Part of a small language model's weights: 16 layers, 102M tokens.
Each number is 500 + 50 x the weight over its row's rms, rounded and kept within 0 to 999. Layers, rows and columns count from 0. Numbers have three digits each. The size before them is the row's rms in percent of the matrix's.

# layer 10 MLP down (transposed), 448x128, rms 0.169, rows 25-131, columns 0-63
107:381521497509517474532549519489492478460470556406530499513505499430587500518594606448492563485472485491504493480503436449472489527481505513472509494525555474495532519439497464394586520507535425
091:552569437493516521506428547535453373509447436522403476434513449565506540559485431478513485572585517524505545552536549544525438531560463492459544496562625505621491502526462482435560469451525562
097:532461378514368477504510502473510506511530543437454567499532493517440533503523482396430441440463528497470574478507532505599543536564507418521569478590466536485539490523485476609505430492494562
094:497573520601529473493541499509554452532547478558579405513493413567529534366485487502477483584420457446441520484561516582514445434526478501514537518529556487481542549464478478406524512520411381
099:429582543475535470478498593530558483649443496506487520456451547589545471489442456440517479474493496522493526474582539522495439511477454449519471482521594445426430461475499526535594472596532497
105:598570476581320535543456465467421516591440467385507467502579540491538447517536547505532645508523565509489541500465535439510565444479493519496504502502506516521466594568533513539456456537589490
109:496563484445484555467573391518449499573533490520463496561527516477358516602438543562541559521556515487448451452473428545420500459429465522560467512533508512444491412556515487535484506448449491
107:430561580601501473436532581498536489538557382519442418516461501543625508513497468526480500478379428504514413469473527524548493443488510565382515506453490496411500598570476531517480484511542496
103:548535408510412545497423414476436510495417543598553521606506465453491428478481433454456453479558576475502448457584475510482418506631396524496486490568496443558577507561589490604510599482519495
117:529476503561515494541556550427470465505519483592458449609439489613517465461504468522484538501525432509565465490547460486467529478427484620444477466427447441401572669555516432558585564523525459
091:597434531555533614530400487564574465489588593483510505470377548459493499495541516416550458470494451464508458518473445438509421465554520526505557511501496420428463505462519530443516428543485399
094:391467562543554470471567518579522610475481557515403507482497468508520565534476415562525463452401539417469322505478588461528496502485491501497547495525402491502565566496415461514441492481577425
096:469500452555411569458529517453490501486560370508496547538570452481499503472459535510398475433470511549554519503392500523497567542526593425411454502490503415479520510521397587438599448448445482
091:493376491456508542390479592535580540415588594453520566447408559519468534501514436487505488505598478437567458579501579472506503471502504519521498527481543628433501444530473517423464481472507522
095:527526406491480616490494491437477508456483505538569507552487405456553487473566492436463517484527453478508451475439566502456447521540438512553417453510422397501478507450489494578515550460562403
108:508587502518517486514568607502473528527543549535522445450537455399579401468398472437529399518471476505477412486512499570558411517477498391380481498554479525420480472588546410557591524519457497
102:499578525559432463543526558445462590472506382436433511470530519477507432562429481501488486545479426427483436473559533424505528472555517555475502503523438499506538539476471516588458546461522496
108:486430391459437531499458527581560562506563456453548509529482498464492533581440580542505457467468400451532502512540570553525491493401503558485473509357497500512513574433482581544434454507540425
090:634401453503450484531523393477453593476448425519569557501567589462476532562549568445441495524508481465511587557514445458455486510491501602590513500508512503534573461466635477587482477426458536
105:635368443512563485446495461634460482451535518568582480502520531418515580488444525515477511438464539479451584492516530588457488460511503440465503540473495549514458665493507457484494428494610485
092:454613568492556499471485494558458461616580512523468477442396475536504555565510506489478547511556491481468413522574544516407526530497517447531555546468591459541517511498491465356522591504484486
105:450472441377502501588463438576478511541489552500475510488549539564608623522406461458479550528544414524518475557475499583440428566514467453552524479545542404400456482484532447377495458510565508
089:475638414463411541438499575571501444494449438452442517497428488526556563487574442445465564487442473563491543536521560515460467493456512412512502472561510513523424444466458488430469465463433485
111:448496460479497592513505554422538510485500579567515548546467559465445451465494548500490494502420366506448564468414590588483519464531515537499532521479423486582483472402490431488581523460494542
105:520508607489563541466414515511603529493509531524521511541543509485540480511503357509545517511519461459528499570489489509449514541455542473450452588533458539519456481489573588402444346476400505
118:577499563497579556491487555517424516449457528526402458508523502489425457507577547449590529503483498643465544476528540467456562535478535549473521411599462467539406373430482494535489399521516514
116:511660504521496398477468491529565501524463432504432529525478507466449508569521494463545532558618443550499512458521486553500558504466489630475427435500524578455488468488482459461524482446505615
096:443455516582496586417406546462513493555451470498483533475476430534513562521518582564590509509527467625557521492417485529562492473479504524529554508538515475481551498451405508489524422501434538
094:367499456565555485489471498493438578539514535514550422569520492546528458475424450614447509460466519577510494540560570625541555500444594439520499472558523502524503588539451450467567504524517465
095:438456429515354442455540529428456457561446534518508452422555560552487540454452464426505622425462581501490521550506508525397500540471478448560446508556528458498475458549406472534480526533484519
104:493463501489503494560467470459486603411558556531494485509596516506495507450381461529474540550501544528478480437452468506509428533469586389528490493605488479506515504507465465437508458482518531
102:557491525538499491605435494522576482500440446525474462489416431422407473541531469512522501490574475461526510477577518475498544468405508561536569472409529507486443448505593519544472567540503463
083:455528476650510550561562422494439415435572499578521511514516505491523440540552454419454529468411494531539515529526460433537446510486511556581513472538397503539491520519442460458507493517469496
103:534526506578448555488538525508415529572521498514496490565529508495534519472451497472468578453567528550510406475504449382566559529569482417510493453538479478407560538481452469508488553507578509
099:508550453528435481506570478636399454480484618516545462491447554462526540569558503477551560557477495627533464527502504510503567476393528461463406493522498498507556563493370519420495523473557513
097:548528341550437498548539486429441442536560548475548478447387501541484480539450476478535438373496608481430583477465533439574462476566527449491559515481511509458591568513509456525540518509535483
104:544487430534442546594506459486569536552434424546555545496495441481506443566491472517523570464488463470478579560464555528527513523439531459530475499428436479453563514507452513442510470517414539
104:568540358524453483540495504501439484602415460415548489527490572537461505541630560457505470472532520596504531506535535476507532434590553576513558452470553433495416575538528476533532499593441469
100:484551543520634541528549504512421570486573471461419509424521538570491450490553502468515466641448440544498496528538482518476509476515447513476553550526569498384512491480428528457429488497440483
085:535490471505501528510485479556521460529496584483546508411491501562407408495450539478413611448568435540471547542528495440501492447571434580496551474544463505467520607501568468399516468587531549
109:371523528588465484532608552434446544500428454579534514469499489447466429546539544397508485461554474423489504589511512488433470568483482493534492393403488510547453542506516483395521529482554496
100:486462539489458479477474437486478662499612457395520511505402457424480500515557593495423501523464406491487490413475534437553495522588428550538559508518451533505518500584515512432527463414511461
091:415598499587465451490477573478512489652469488537406588579438556477485498640470557554453465537504494522488507476511533553511492498552547478508444429520505532437496535458504546433473581448462525
101:487429490500579531516438478543377589490493623485457485491470506511502479566460521549505424503472471524427510498433498518506485440510546430464537451441464473539517510520494458470530560491525514
094:576593456452496489365452621414437565527460478631568529464449542488518452491503458482509553553444461436437464509478516428517495447549512492523480492494487529508555399429467501432482581426506533
095:490576514423488470556526452629387543488556585401506469464401508461463569473480458475516503504553482512463455518587481523500525556525536476616507546502534476527434493543437562550507462551523484
104:438568510413335476460506431364537481478473553464484450464537452537527499558523510572541506438507567430550502548506459473467472539483498366567503577498453569423540533474544501524465389522479478
109:480523532555525602446499525418417410545600531487455446606625488503476535444477560480522574410429476584498523479448424544468468440473546559502555551485468460509494469560452537415567527501473575
097:623550487570467614483597501428514518536496410561486507451550502519438491586439477526488427540467422495503590541505493438406476504522451461470517494426491505515574485614614513456446485433457466
084:507504493448406524526513525530529470474476547556550554581471534479489525453536525485446463458465493568456452533513484411493508578487573474582474423532479444474489554507516433556565428562475417
080:415451533450517557577499540529392503498472469468515475468518504494501491642560489498513492395533471501467498532462549543522525462437476459488429477539569551449524543620557485535501499417411424
102:562591471514454527500594516613516530469533548469492497552422479487496498459508573467568523480501471450445480410503480493563453473523474406476512465397564443477504426497470506534639580537498491
097:578388525573541515518488585537531457483503563459505456500485485506441506516477517396494557400542464414472497521528482491475499456481548610608568549517483545485425534526608513490481551496599543
097:488413503504517518498501651530539487514438552453553492468510550561532506553413501522505553505465507526443442512483553514523513546518600487454484534579460464488531442557469523471456400502561563
096:556545472553471476539501426405543478536540456464463554606474514395489507520450576479531452528517439472452546521477558551530510502465432357587461459543560507385550565509472373509515523469424507
100:469503448557531503619506533586499510628474418508531608476523526471466468489425396460531462501387520453422513546473480491551433464607463517467474386493518465503461366454505457497424433494452545
102:497528495560595521426457525414550493443562510479534459481584562399531488594531555502556539509475517446513525511517506525470445491476494471460507467469495427470482392460499561416449495487451509
098:549535544550481446515498455575428524577595484516608482546475480469560531511546393471462441504554477541484525461498550472500554489446505472551525569576467528540493615589471586419515468468461512
115:483417428527477432505464453539506568510423527561533453517480450461461421521514484466489508478447551517433611460517520545481606402457542501539496508459422436512465538523525508472557547486400448
091:378476581470436561489462470452512381410553526517472548489605509641506524561482579548514646514376473469504484518503468436483533519515543493458544489547515521493465506584535505507479478522456482
104:574498513513538395575519509588571532593544512534487481543535428560528477510437378480493418457517489542509539502539431523506546578539443458574499573487555548537457591488460490502489601468532452
110:560515491552523554505479498471530451568568491397544510582531453542509521513549425573458559448572549503504479499517509554426384525475477527469466465535568597498497577513508494456487433460562617
101:525527516598516516480443460473482456547542468600579448521446401457538565455553528536505401519617515551614542433476539609482520451430343511495532474508452510503511507397494480673427499545469485
108:400459482512515507505395656543557408548444539525398429472400504420559551530591472431538517480432542563533533429470555459416468545481489499398510517466462535439508424396440478549499560572531526
100:445564484557428523536558484461597433478527428572542514519446496449562534497507515477524444478517508514549442507560580563609444500482541542505457493473573451483476601400502473400527556564556431
097:558515589511558515504516507502551656503603501446470671467377473465475472559471441469454429516500527510454485513474496466590490461521506482564440421516380541466585455513465499556500432448470474
103:518544469489447489484471578508479437423402468538512430501499513484524432534517596467526570465401511526550545434542469430480497507540539468397537462425450506563470449473564483463523472503494433
099:472482552517480509563532546529450390608532392551498553518491487500437373481451553556513457501583568565555492477598538602409460516547478458556492505491511434537512470584567520503518456567524535
106:468588480410482476544521444553577460518508476596589542544563492469477503471520447474448489479527502487555500514545486498519532479517501485438495553550518526571521565464594501460419467437515389
103:493518566507362421552539568501433529484498580537602529543451529499499575535456436512506551422478464492493473486487579533584483573447491501500459491525532569544451509528536572473474487545482568
101:465458475538522534585516402528547496453638483535437537493497524486446551480549388448497478504562585515503550473500567493535557579592524532495522514420604495501531548501452521529466403484512540
100:516518559536586427461513565469435482412545457395557482465485472411465489479514520482475414513479456467510498485487497548462496458476545489459556538553496443452446487379428464440426504525550474
094:472519516473468532510397530601575488550476484491569566492463440491424479474464456510475418448511421493458425523514525521534469485399599450542514461567465466439433419450483464458489511521487546
094:449471542471496531469447558574586473471389475554466580449472376421537533486569515467510496505506559465496519465533498459662570537571586469598485492514506534528437521432484533504549429505565580
099:513488573579552431438521504405460527491503496503553460462532462504502534491398409516503486514486507521474510413543461560396471537483362539458492503546514532593487460399393465610438450582372489
076:447477439613460503527489455459533329524449463603470433548505573554535509501499506495517531526434504468549467519468513507473502504556546484459528566452497468504499532556488585502475483530455477
101:488434500489417645489478447466462493396536548487362447430459625476456416553581499496494507467586544525507452471471508491476454550541461541503483500512415472507537603589478498489498540488550569
115:474469490463487409506365449408557505474400510563566478495450575513536524554525489477456493518499454519503428563602541437588511538432544512493468493555496478508461612499560484499484481519460517
102:502507411522511466572474445491449557386464452482453434535458480529514386442546524500463380482524593536409446485410487462460417525520548551533513511499500434441527476453504509462553470572471433
094:459542515546403493518427477479454504498492489572488451516543538582595449517501546515507573472483542622448543505524505583483502477563470515444543531440492376534528405523588490443526553508543585
098:497494503495474488492383498446484496527446523566370486428442477462453546559522520462558580412532492495505445529501522526476504514383522532401501438503568592457413530493455559504495498531549561
096:629468433577516612468481474452514431542591458541541507573458512575546544483453506437468482565572509514504497442378503477621498508584555485469544480512426382446422531485489544530567500576480447
093:630538460564439580486536469507470426597544560384396427457500369485462523520519513481496495578511529520481470463484513424558574567463418411521574462522440459485525432448501490425505486521465526
092:488615422497465540546557577431542561513376499528562537528492497524629516498472484481439453469459464511527450526489514500618495470467493406478534458615524416400475552500470525388475543576542444
115:477517515552449539510452457489433490522517500506460471591533494493518473488468522574480422437559402426488481456483471506607464503484457495534469536600411534492462447554581516550516574468573593
099:587603458561482454440510465434429480418477517504590501518486498512534480620499438439510514489477518498585512637445475485462509507573487557462462528519497464608532492421497416520500479388498544
092:459508520529480467451559577545387565528438404429412457503423406507538434576509495530443431460521469467506557621500520516535494531491485400585573521567490485510510507480529426432419492535390551
098:479597479502473541502432532437494409443487453526555470524498410556443455481461550508521505428535524467480508494504460462414469469460516556464466452659420520548505464571540492515523464522482535
103:478491506560544543586540398405546465464438424472542468469512541480566410550564525452475445532443579436477509463417465474520505460508497527571524527448468436491513529476461480373461407470506502
102:486478525391492455633473453530531522554486597503521507513499448520455498496517471480486480537436570507515460516598492452590591538470494435442504564440579599432543535552415484496575545556591415
113:515462488574549557555626602538463466595520511448539485481447506499484471512467519570602513510437413485529507524399518514510484496579496427494436430445571542505449494487527414476463494496453501
096:494484573575474519482470479533438463520479517609514530517362419509569450526520438553460459532574463565530491457414536490414475455434487577425481427483443581582522485439512482548552444505476423
102:476508615507454498507479533619422509501498455440483566474497512468416502624489452565484573508465541520412508467515558543537546481426437446539555546488521536549533491422498489358494573485415472
101:468547474503461528534570496468478534541467518617496549577451484540577467517494555444487597552536423448527430459484465502545546503522480513551519500396522405452555529514429475605463485479526458
096:491415526443488546527500505490513565504460610507450516422450477418487487480510462464419471458410536487520480471486465454669479538525487428602503517540487430476454454508609511411498576484502436
103:569484465461518527435456401443428383610513477416552490459443528508424527555545543589490507397466502484512454482463478457465547476508499502578446463429508461479597463489512488490575650511445526
109:551489499495507459480471549558457491478473509560513515587606529505547495459459518508513455436469589515530468488497560531494422547522574572529546544498505380565479551534471535493352503544455527
104:493466491575548463463572589491512513543566551480438570476477448525455530541585493549499515591463428477477474543529558504504517479580462584428489468414493522529460473464526506562514468505495463
104:576511546580503595487493559505501548510489511559451576476555498534504581536509538444480501514491592494516480479481516436510556563521423413486514450586488450467505598508413481512499529419523552
099:527470513482554550528527504536531537476572462511555401432473459513520495457502545558435386414484599436509491526468575477509488494446489573606553597551452546555477486485505572644534495413505423
104:462499464477516469562485450506407526559439514420462446601500454511496532568553560499413570581489449521566494536543522488499474537611489527434498463606543541534464592481500443467520474488510466
085:493474656509549558502474478409449392463541512597542559477466501548561480551557479600506470509463417503464507497517582458443557575504449516501457447465442447547496456545502454505529447527483487
094:559490546522506544518577552485607569581509427529463514503480526492448544456497522553539426477444507492522543520544487466566580545544544458589488452527566570407469583478462435438531500542476586
094:483553466510463543541474613399394544473448563442486509509551482560504502504502503543471511571410457509537493487480513482514581463440543439443524551610560430438520446481581457553520506505491482
100:417518576488462618395554535497422506498471474447552560420515464559577516469593554459524515498480567518549438514458463514552556497497463468501511454529546531511554559501425471485520518491508451
100:525549477532509556512348478503419587528516509666495508473483547560529446535507550507580547583441539487503530556552452482464544496499551538399548510535518406456528427445470442455488543493480496
089:450634572491588556485490475499523534457615453497579563544509467508525496530465500544490414503470492465422464503510537560556504469436523517470559536463513563484433586488545509476542438421464457
# layer 10 MLP up, 448x128, rms 0.314, rows 26-132, columns 0-63
091:443485431513493522546522548484563421415506531508523444375432518514543556551499537570510519486509383458448524453456504475448511470588558520384516483509547472522499627426530507573530419465436520
089:554503614549469507604533487494514470547487450555487462454526514537517494567542550530442471547475515545575434505513527495494523498530518533521510459586472484526411430524557438482460586508479533
100:421587592524466456686501353530420507456485513534514474542498486523517475446485475469514436498538476485515533477576475497487554554572434453436566541472543457499424532460495528492507500508473581
107:436555591517441482531454463492504453529566438458491397452535506450608504535435569451595484453545575520491448548501489615566454541507441495472490438486589600409526504548576475536532457524566547
109:540541494508605474553493520526484475518570448507537557442577528430477437587471551433503623461530519498471521527471461503480579458515442555485473500541555506509564491662452551501435539453582455
098:546452512492545487536524470515484583438485464539457463540488497463536566615575550392530530425421490539572518540477437496504553504533530528567515502472447437481431577519503487562491455492475469
101:523503508455524506587476557417486515453459444497470478481622551434399501562485526519552462465419532425580501509468474461551510431479536497450469517570504503434514457390555483542439520512482496
092:559533460479567518503435432589540553484539618540501500501523504534482541568488489470533563498550487477398569451448453520498464465475472474515534570500485381423421385533432511633518475496476443
119:537473395548532492485600492435539428477485509453554485516447529485612484452540542519459494586469421542504430502479465537435549513402472458604466550528460508511517626512521501577448498393534500
089:432522537503487496558510441491471493430566450517471519469535590509474494476471507562477553424517472492513489499509507495489484534523467481525563436484508522535509503552493507504435702566576504
102:488426462422489552549493439525525514442566494495450487456544490470608480513454463476475488518503532447509421448551488526428470495526514517414441553496582533494637531527514486453443469463618526
100:474394435483463552576559504498535463449499516475528480497541539540536488501566521510486537433404631474484519537554517528469540574455478432412352535591551567520511647485470548463525580486520518
095:494551432551491481434489484518489562526439516540449488514554490515482497453449581542483451517518532519563449504577485494514400308456470514556458561498491507480495514559502547454502537447528478
095:401556473451503460537458531521501443454575544479527464476459516494442448507501572485602538421461572562479574410476492575366392447561494516424520497565497477455520435467553435465467460519572513
114:430537605477484498399535590530456501547465496608489422453553490497514486406479487508564557533401451499495531516564477435477507564423535540492474487585527529564440453520545507560554533527450577
106:511578442484533460526505493495534565490413458446482541507508511503452570544579445500513598479467547513483490529427523461510491379498498522500455514491560451455433523510485512481500455570559420
099:468468464539473542491523429474493467429490521528461527520531593395531542435463568581502515502555531460538574502518425475571489481492544594497502486503505430591483422536468464501556457420415463
095:471491486504592455582534467551503467535555383531556535492611534466482515532561494531459450494556528416513485474420522460433493520424519522480488483413387504418466561447447465541437444508516515
112:424405448522497554562470428516409472564603442513582470519457535589587564464455471418459487472516554523591454538521564472513474464463528552413420438481488541500413463514569463469508561528502557
099:547479473523512454399576499515512520530516475550551542472435503396476517478461582478554491532491442540531519542613473552484525466564565556631457541413443472531517483532513507439582503411420492
094:501427406473545488492510467561511557485505424510509522518586512490477482506549455516422534496573501512580501464423512505461487514434453481563539464530484488527466524414497528488540430522589476
091:534453473543488491497532493540559429479479439570559531453541490562548447537398549543504441462533458460476530478530511480552527525461497569478475479615606479484488501514366495504519553535526461
117:536485508534496465449547490452533475491531628570600488493499518616501524497474478564462461482488510490497500488467426471476426506464478577535516598562589535429526503548409546355514362487545539
102:485482486521519492525538442534525579396432445502492524428629516513530476449452497568517594404576468437543432498516461547478497553428576393503546549421524593455524495479493532554499439403598531
114:517576540561511477494453529492484402530562572466525557434501513621438445441441558611499517503543515509515496516428460455448486541542519563556447533583547423449414503512547465493507556469579542
136:416614492442491420540478465514486471538466524503567491520479500461490563525538416579485495477561427570540518483518483518534541470447473520490492484554463566471436450546507497442478501483473543
091:438533525483479396420560392521446513452558406486539524530449513526432561535458481495445395545441521456472476450480504534534466477509431424457504471482468441475474538521520565534473542531534531
100:424536473490487459517587523553410495442579586488432541447639603476499522489459527514449495494516507410434532489440514539440511430440547435460508578520517427480499495612445445482475444471486484
098:477389479528557559415581497471523522499487523553561523474542449579422453389522472485474534454455522476436493420514536586416539454535527574446525498524532504428432506577377509540476515526555505
107:482509575495483498520511490518531543561569463500470453478590518494479508476518496607513505578630479534480521520536547583471532484541537401499495533535552475528483528505425528604445505493440467
106:584458550578453531500502480485507438477575438457542526529534526547465607471481531452529513470540478502546523568581467524501510447481476479443419584445509589498544356478545531456514425440473443
096:463474397456571518484439547507584342395546477534511507460434566533443501502537643535492540512527467477532561410452534508565575459514508521511548495566500503579469526504535521481404555570485547
101:455476519544556434562521493530513555551508433575513543427531550431473538446538518495445479549447522472546479541441603435492529575454421494446538457591457551439458612496531502581488494483461542
094:523510510484523538499564441495493579414521525493399430470420486458445470525565526534463581613463471475531498540448536446518504468484443534519440505548544495535469482579512570546535584502470507
096:440464518419480436475549548455507493468431442538522541483411472555546483521517466473451473436509532523494478488551445513525458475600566572500606501541397537379520527494504498459604566519496476
097:384477536541521506494469421524606504529483450485480438390498503468435518496475486522467542653493465602436482451451495453463491571504495494506516516505426531396539487485448410457531549582534552
099:515454406461453513493502569504537518472557550494487427568517538503429506452557521545444525504450510534523511626592542506438554594560373606518534514409546476462463531590541461567502435495463505
096:528465541470513477529565438488462555459578531504583500475557567505481478493523534537432481527459507481489571426493442528554475576530414580389472451481542381565566489572505475414550553387461464
091:599448547418524489486555546513514518554550461486566512430576499448497429549540578472488528454491462511510484511421499624487468469542622497482477545519539439560502531543493475479484447503464468
117:439538503517468431502485509473448479512515525542544436520515499467489506540462455436485553615579458471491460500591518501421511542388454472484410465551551548465512601433499580502442595446481586
108:467613503482529415447456506493493575489404508428495527439566543525469547397535363504387570543461477549460497430531462597449514485465465446525469462546483516504370480484537509524472446536466468
097:501511521504479441535524505497507499523479524492513529547404590533494552493515531376475528425507456566402511504375479492478493504482484455502472502512616487490490530540397487584466478546509473
106:424472458462501509628514456416430550487609465488534530474544524494529509507606541498537515527484473462443437457547508540472519529540470472549547520429604594489541495524524474447573470466475521
096:620518496478462627488585424500437479495505442466486523514513582596624484384454478562618465526492537480472475488523479434487434475515501519499495526502558526479523491477534443488430506562497509
092:473411534580475605457519424558453447411504467556515578511583433491541512477429506461533479475523497485552505567461543464483502450455557621509500511518563535481552606513579470498469538429409400
103:425519545505508447522512546509534507514528604526475530488430584496501538495523368480528505495463381506562466465529421491559558460510496496557512594477517465424429419525503513459558442488555554
105:454543519503608380528514539597448496415502521447532531478455468463515518516535526493481462479497474587587497510585384472545634467484485516501544528473467511483407543527425427487515475452601568
091:531562525465423458535578487531437556512500468649563492488452583537502451534469516511542572557500522478508494579478555454526527382407464406421522410496466553504554521519437511556527437494435532
096:526505530498455498482567471458487403443486555604452461507540480507436470492505512550527503502518532547467464518458488432503487483438374522416543469500548459440507467408525526415360477531528516
099:483498548550502519468541470491518619519450454443441517445583449494455514488580497461548542483524484530577540465462567595461502424581464578496443518468477596582440485580438481525564497533525479
104:533524525601578534441538538550483526448452474459560537408511468489569487497517490580500494641502528477482466397481502465593525454555482544448543487524541539548433574498437536620519463482483532
091:464525532502553524513500469553517499468633591490503446529417517560559558536478463591392558536511492424358513439525438541525594559582506454535461491511474465529433544486508566514547537482481550
101:499499468545557420429479531423548546478529541510494471445468540465465514575489488522509560557583541463481467520463501561480503526479561421438513488492594474475463507451526593493495415533545541
091:448476521575424490451538488551585485508488552460438436343511521448441552490555547598497471507501558531562454444451485475540513516466428383458530539511493510550454515447528540401476494542553508
104:514456497535548519599497509607540524472490405574489507484579519473433530431511525485467465430429446464476431494347497504489552467480535443492506468469487606510381447473524497481446439456442556
089:447483507458566535506583487532585556512545506423548573531524532455514531532500411502553482498420584493550469402460470488525547585381482464459510500465487459444454551502488587452495529563437453
087:532522587518606503497561575540526549506544457479493419473512491446573516455490471519578441448507465443534479376503544525496533486519406446629453516524484489614517634498558538457532502481511468
110:500542554488561515504502517466455671506543473491584444550486605450474424458472472538518519512463518599470566454562521548499603415526524613581466506533494470510523498465470542430469575579456501
100:362541469516623467452453521501472424497556480465451506473506487505482550405458465449471576505451513406508576464470550487455478501495501456521602498492551559417452464597509563500428478494436534
101:500538535491482447490415482437513419557527465607480502497510514531573572429405517490416519468509487436653498531557421502457461452508507479489535616458503461501412523604541612439479511441420518
107:494498481492452446599534535491583502455518377453403455423468480526436449440523515489513461536554469495477517535536425507448436512432571488487538489560535489465524547494533446491397491464526548
097:510437545496524515443537405495475483511436539496360481522421463477462531488467497504489575468493557549414465429470492495451577508503519440528501541494597544471552519578549478543455440456439562
108:341430536456545443596416544531451464458501436547413500404463527490516619578538534492529523589476450533486565571483551452436508520563513547401490548530488475470457521507508402516561485544521519
110:568491446565489489465590493578536512438466463474532464497543561438494500466492593554439488534465538495501567556549505381577529537449452531553375526454389461519462545535486511457497427498531496
096:482502517568521504514490585561489558445487430463381439536562510510514514585450506548452499505435551474488522564534482496476442510586458576580500485541406446567484453574532521592497393525469517
092:463533613510525458486495505567495463439464533589515514512503487407451409511451528537502560547470440511549520450436393473523581464461446533403428500489404526576434531580467656556447475502546444
099:444544521444453557462497504548525478464508496477548446445415454457517475474499492538521508604468513463505539539549507606418536448456502534444543598453378492397477527529440466463441579476580533
113:514543568490522490448579423616470497503482511550474479530508456421468454507473469487503629509583508491618492496563457495467417426555558445473472512482426522527516538408529527571380498516642531
098:502480625566477457482497541501382457487541488577477452657433481457538604572605489577557520499507492535563600499466501433549486502524513561416498550516492542563475530546534513468422551498628531
105:548535490508417512591478513488610506477544459537473582436477504508522499491554513544521537461422484400524513504489556568500595487503508526454495485568513445442481494506509430572546479544544511
106:461482552505420567537513521541439529542553529380545562467480546481554600496498475461528551548529553426428588541454426490481511453541545487496469425558470532476430445534522516558494513537562495
099:413501474556516447547517546527488519477583504533510463578446536460583517442400526613450545554460454481417511566518480465476566425533478432564558475561489490407450439608542618504507429483483449
093:496452443604518504539511398469466483437420567466471445500523446495435515565553525512504485521512561390484474627484423566469415497531427573583443560496534493456476479494517470455505483508562546
097:502463567485478549502484432527534494472521521513543490486628432500528457496377542540579557453530559534427536451398427525542565426399493466461488487478469460451575541477569467511486547497582576
096:543494533642535440545545431506498312453560355502564516507563539516503519489517466481524537448517466493472552510479531458471513545521513462512579464544495570451492527531472483463451495527445548
104:503440501493537536573528496483486448521517549403554520526349502499561536486523531431422452554447516432577483478537507456576542495433518413524438502443465460590508536428500473578451481468484519
096:533431529414502389421510452491582526525515506558572506491445529462462543491610472466604582521545484455567576538497435514543501490426583434499503509516516487531524570470520443535443434540536532
100:532419437521533412436543427556565521488555395418630448552475464521525545564560512474485552412553515550552500509528541353518569515549582446514440600552552480490438483461483577435489511527575480
093:601473491484557519497508474537502494543602507534570447430431540386545430539525493535524550573430392503468511584461496490424509404556417558454494503591498513560523498417408558472463399512502554
093:566436491492509495474481550591529560526511501549462495484482613404472516532412488444532489506595367468489339498576573525492535580465510482516414532457510488461429509519492532515479483540434476
097:479545464508497441603508507524532504397480468482551488483571539550496471488513537535502503406491513490504561416501585524424385536470530425512521605568481492606409516452488556407478521460512514
103:493490579547492476508527488466508459539527527434548519491538454485446595520451454508556558521584470546606523445562446517488617516648453504527386540527500480463428467444502492451522496551440468
087:508402553463529515465462510434560529451478465486531539495473537507565477600484518431467562462436522474545486532580550546557517450548536494542488554479543496478496472494508480474551561497541465
100:582466435512490467362513513572493552383485440528546427475499461499559490462509486563523487537503443497594464562543520524363487451523443562499465479542504520577410374526598459447481481507472519
088:456462521488577460429505560565532508523551419475593474576484506557539509409481420419494514491505569489534512469488554458429538562465483532423398378508480483550565482533504431451515480430468580
090:422477480490470503546386552578473491484531459431525456534556510447513597515554579494374485455466535542491494443465421475500461459480511502426502524475520543520501521436548511563502555497574555
102:484533471640504508460615584492517457455472536428542497486451514551652421410514472497497473464540569476497499437415431451450398502440468539481446512505480404521544408566503531478501531411519540
100:527440498481539426495494503492535428427478615558413522387492560492485528442554636396457469493521515426467461462471461526508498470485498504474530490496456537522488527419448440449494542455460437
084:581614595348524447417409496372602516513430517461505543520490555420518541435502458553477470479426551518528501498538535572457521490487481538549416498463567491559498506537454498463469599510513530
126:483433533471589554476479464470470462506492444505504443468520521479445521550387448559487526500481516468541510505390478489466503513525520579491430457369557571548422590429557423566430535477483504
100:473499549456444535543553499447469539479507505493392575504539528444508477625535533563517484513539571566482541484464438576508426492390530537551443486519494457545460527529552566401417465482601477
096:509499569457501420558531566484510408517520479451459510567444539506428542506503520503516508509444463399505561510472487529511505492545497576524481553528482519529483528523505516493488481498588486
100:550420568522512525493559514478488529442526505408469481398442468591481515476517417496482451507482510538489468490425434615527457585502530513469517389511462416455441477502549499482544539547575545
093:512436471516440514524511430536508527468494464514469537498450506443392587429595554490469497586484532534542430527493458488563455428502438495520501553504602525595473517491565482435491457541522516
098:447538596452624508511532422465494475478497484461547495551507565455470459524509575491458448488511534530446446487526438412425452575463491465547482468546486552520354576394552510559499454486549548
096:554506626436524478486538448456570498511597475494548438527492455537479574512536543457544520562494467477455450543457446485559539448532613558492444517487527530456430561458499517451446545532471487
112:516474490551500510503518538533544480533551557423495524485446515430605536473477504435519511499503560567492512509490470548540411455602556430527462466508540500419430449506533532526524484472647552
094:473526489501489419563535559508568482476543523490492503454467454531446494597445489481461473453525549448487503493428581458513580510494418523470463486488559614453490519552499489669484465570422442
095:501493570517464468488457472485480486469594499585512493429557553531469448453462590476546472447484556462477517490534452539493472496435444482359547457548482536399451510460569475607462529431521466
095:559366481514500530487484495416456545545569471508445482474491543497576471566644496603556486525596455451537502437479457443462490444487568468504467498498517522421471513490595466462438423492521490
089:451457465492495506451561474471461510508420486506494515457457492420541498460445499582459561504433500388516591479476561470553531465478460561527493517572533556432527511464474555512439420567518576
094:459519578542487497529426473645462444578479540516482430478471542483548534464542501556438492515509494578513463519554465509510527509508434527552649567511533429561546556508449590459535447450483507
094:498419466521391470500594513475437472428472481392451514546631556489464527501581512517537520554439560471478531563590394538509495486534534503488430512560575518439494515442496545495545533501568542
098:495523536487554498457463425506551537533340439484552572492610541511557481492513459551499459566481525541508508480569565565477589557560446450476504478473535501452504556520521532409496483504563456
088:546510592424549587547529425508514513453505482461599492457468550463555487497508510584488595484464410472421433477547556506483536454448556529485457522543490507522390463440420554423643471450535445
085:510505464449574533469564517524504509468551522599519493556509496523506549435487486518647503440494530525475529561461513651503497483413554550461544438590541469531492459504464527610462610442507439
097:511560479504402546500515519470464559488453484527465432442461570527468485452467366511537540491518494497521561509429471446447476465503508459591498531531494490476519442569462450459615470418438524